Weights of a small GPT-style language model, trained from scratch on English Wikipedia: untied embeddings, attention and MLP in parallel.
Each number is 200 + 40 x the weight over its row's rms, rounded and kept within 0 to 999. Layers, rows and columns count from 0. The size before them is the row's rms in percent of the matrix's.

# down: layer 4 MLP down (transposed), 2688x448, rms 0.0822, rows 296-306, columns 0-63
# up: layer 4 MLP up, 2688x448, rms 0.0822, rows 297-306, columns 0-63
down296,097,257,180,201,247,164,184,223,122,136,197,187,142,229,209,228,225,226,180,200,175,204,227,169,182,203,195,186,195,242,133,156,200,218,324,170,217,267,172,155,243,318,207,227,213,172,185,221,188,156,186,140,241,250,252,227,245,206,229,163,212,192,199,202,266
up297,099,123,183,267,205,175,132,133,143,198,258,205,209,167,268,177,228,229,206,201,136,239,215,201,207,218,164,170,178,258,69,221,204,217,244,248,137,150,203,237,159,186,239,194,232,177,236,204,210,230,230,151,275,179,181,217,161,204,246,211,242,206,155,271,133
down297,108,90,171,206,130,148,182,241,201,177,237,191,258,162,213,146,260,249,193,259,171,207,183,246,200,197,184,215,197,231,240,231,119,221,165,230,137,160,230,195,168,231,222,146,249,134,236,214,256,225,221,194,276,277,185,191,127,220,220,194,146,208,196,143,234
up298,096,151,167,202,207,179,184,202,133,189,175,157,211,223,240,229,235,180,184,249,213,204,210,170,253,193,189,183,172,184,179,200,110,244,232,220,256,200,215,180,254,129,211,119,173,198,182,199,181,177,284,205,188,80,187,262,183,220,190,257,202,185,125,209,146
down298,109,175,146,182,222,253,245,223,159,254,185,133,221,274,202,233,189,124,269,235,161,212,156,234,242,240,244,150,189,194,200,187,144,192,194,222,177,207,227,220,207,211,168,204,202,344,199,196,213,153,178,251,201,169,262,212,141,229,215,176,235,197,211,171,170
up299,093,210,175,245,182,243,213,175,243,243,180,189,208,258,219,202,251,266,204,177,236,194,213,168,152,203,209,160,206,191,250,205,224,163,247,139,136,177,176,202,216,160,188,192,194,200,181,267,336,241,165,189,140,281,212,161,201,201,196,168,245,233,144,196,213
down299,104,80,216,265,89,238,265,217,218,189,194,245,207,191,187,210,215,221,203,156,201,166,171,222,153,176,188,198,182,171,128,254,240,189,243,248,226,173,151,243,200,234,219,164,181,131,205,199,231,253,261,179,202,216,172,214,212,220,225,145,154,252,126,252,229
up300,101,204,171,165,162,252,193,249,226,104,267,112,153,152,182,202,207,233,202,127,132,257,165,217,261,221,211,201,148,198,231,228,147,125,285,176,199,240,216,241,227,227,203,177,180,164,233,221,141,162,133,206,204,184,253,150,152,221,184,201,220,227,166,252,155
down300,102,215,244,192,155,159,116,185,178,239,169,189,192,253,191,212,205,184,215,156,221,187,258,229,251,180,99,221,185,235,204,209,255,202,180,241,177,188,208,170,245,164,165,272,213,187,203,167,148,166,209,215,131,180,276,167,249,162,170,205,196,266,184,249,277
up301,081,229,230,130,224,201,187,220,196,224,176,258,232,181,178,247,192,214,198,195,179,193,114,234,186,163,177,97,214,161,187,223,196,201,262,208,204,221,220,188,200,240,277,202,229,199,155,184,94,220,162,163,243,135,146,223,168,183,219,178,232,185,283,136,198
down301,094,203,192,149,189,153,170,211,214,223,203,248,203,182,215,281,221,158,134,205,188,224,173,155,287,187,204,199,199,160,139,91,186,247,167,183,164,243,209,221,202,236,214,237,287,208,158,210,146,189,194,181,181,246,254,196,235,192,124,165,235,184,288,216,220
up302,080,174,211,189,192,213,248,266,169,192,235,243,185,189,171,236,227,238,217,243,247,197,188,184,179,184,201,143,144,210,217,186,195,210,127,174,212,195,221,172,185,191,160,257,284,262,136,238,186,179,199,131,183,120,255,221,189,230,162,153,163,179,194,223,230
down302,092,178,184,254,232,270,217,164,176,208,221,176,206,242,230,195,128,181,237,207,275,128,220,242,209,231,200,162,211,177,154,198,187,172,185,183,163,216,242,170,188,174,218,130,219,209,203,154,198,237,156,192,267,155,175,192,151,147,177,171,203,204,196,305,270
up303,102,261,180,135,85,201,195,260,203,201,211,225,148,202,241,179,133,265,194,190,166,108,196,206,145,128,202,188,234,180,192,191,183,176,156,176,213,226,240,215,185,237,207,190,193,206,205,193,223,238,248,254,233,258,212,158,241,215,206,179,215,214,235,251,219
down303,098,127,301,191,241,213,214,191,191,212,153,189,144,225,153,253,173,143,238,205,184,175,285,184,269,251,226,255,146,255,200,258,146,181,233,233,221,220,208,216,215,160,210,254,132,205,219,199,228,208,220,198,200,181,123,222,179,226,221,180,232,179,163,169,187
up304,105,139,149,137,240,202,233,182,185,262,155,317,189,221,244,151,210,166,247,187,150,216,275,152,211,185,205,165,365,128,160,200,198,212,175,226,238,225,187,184,216,217,163,137,216,207,190,103,268,221,184,199,200,206,177,239,143,208,178,162,187,166,220,216,173
down304,102,240,225,245,121,232,96,323,160,192,197,199,137,169,202,135,231,195,215,208,255,190,223,192,241,217,204,244,139,184,158,158,201,166,208,242,172,202,137,180,199,220,165,247,187,170,208,134,175,186,185,187,201,211,240,185,280,171,200,260,219,212,143,228,155
up305,106,196,216,119,195,187,264,177,218,174,98,246,225,202,264,196,270,173,227,248,241,237,189,224,236,210,239,155,167,183,181,110,211,198,212,217,192,155,219,205,240,165,169,243,188,226,107,154,190,145,205,272,167,303,152,232,77,182,174,182,226,168,183,214,263
down305,105,223,182,246,164,145,187,122,168,132,208,192,201,160,176,197,212,245,199,221,234,229,203,179,140,168,215,262,131,152,181,202,206,150,239,209,228,186,169,172,211,216,193,151,133,241,149,266,109,179,240,162,196,186,218,186,166,134,190,185,115,172,127,246,182
up306,110,193,184,155,173,220,155,193,206,214,135,172,229,250,161,263,181,160,206,144,185,191,230,238,154,276,239,244,260,182,254,206,182,176,250,197,229,212,241,210,193,205,306,157,202,217,217,164,226,223,216,121,228,178,221,176,195,191,239,163,231,177,263,209,114
down306,133,204,179,160,272,217,164,184,223,183,225,191,134,191,202,207,154,204,284,164,159,178,265,194,191,220,258,238,228,242,179,212,205,217,258,189,218,194,209,149,189,220,226,196,183,181,233,195,239,193,247,192,235,169,209,174,204,237,276,105,219,185,170,233,141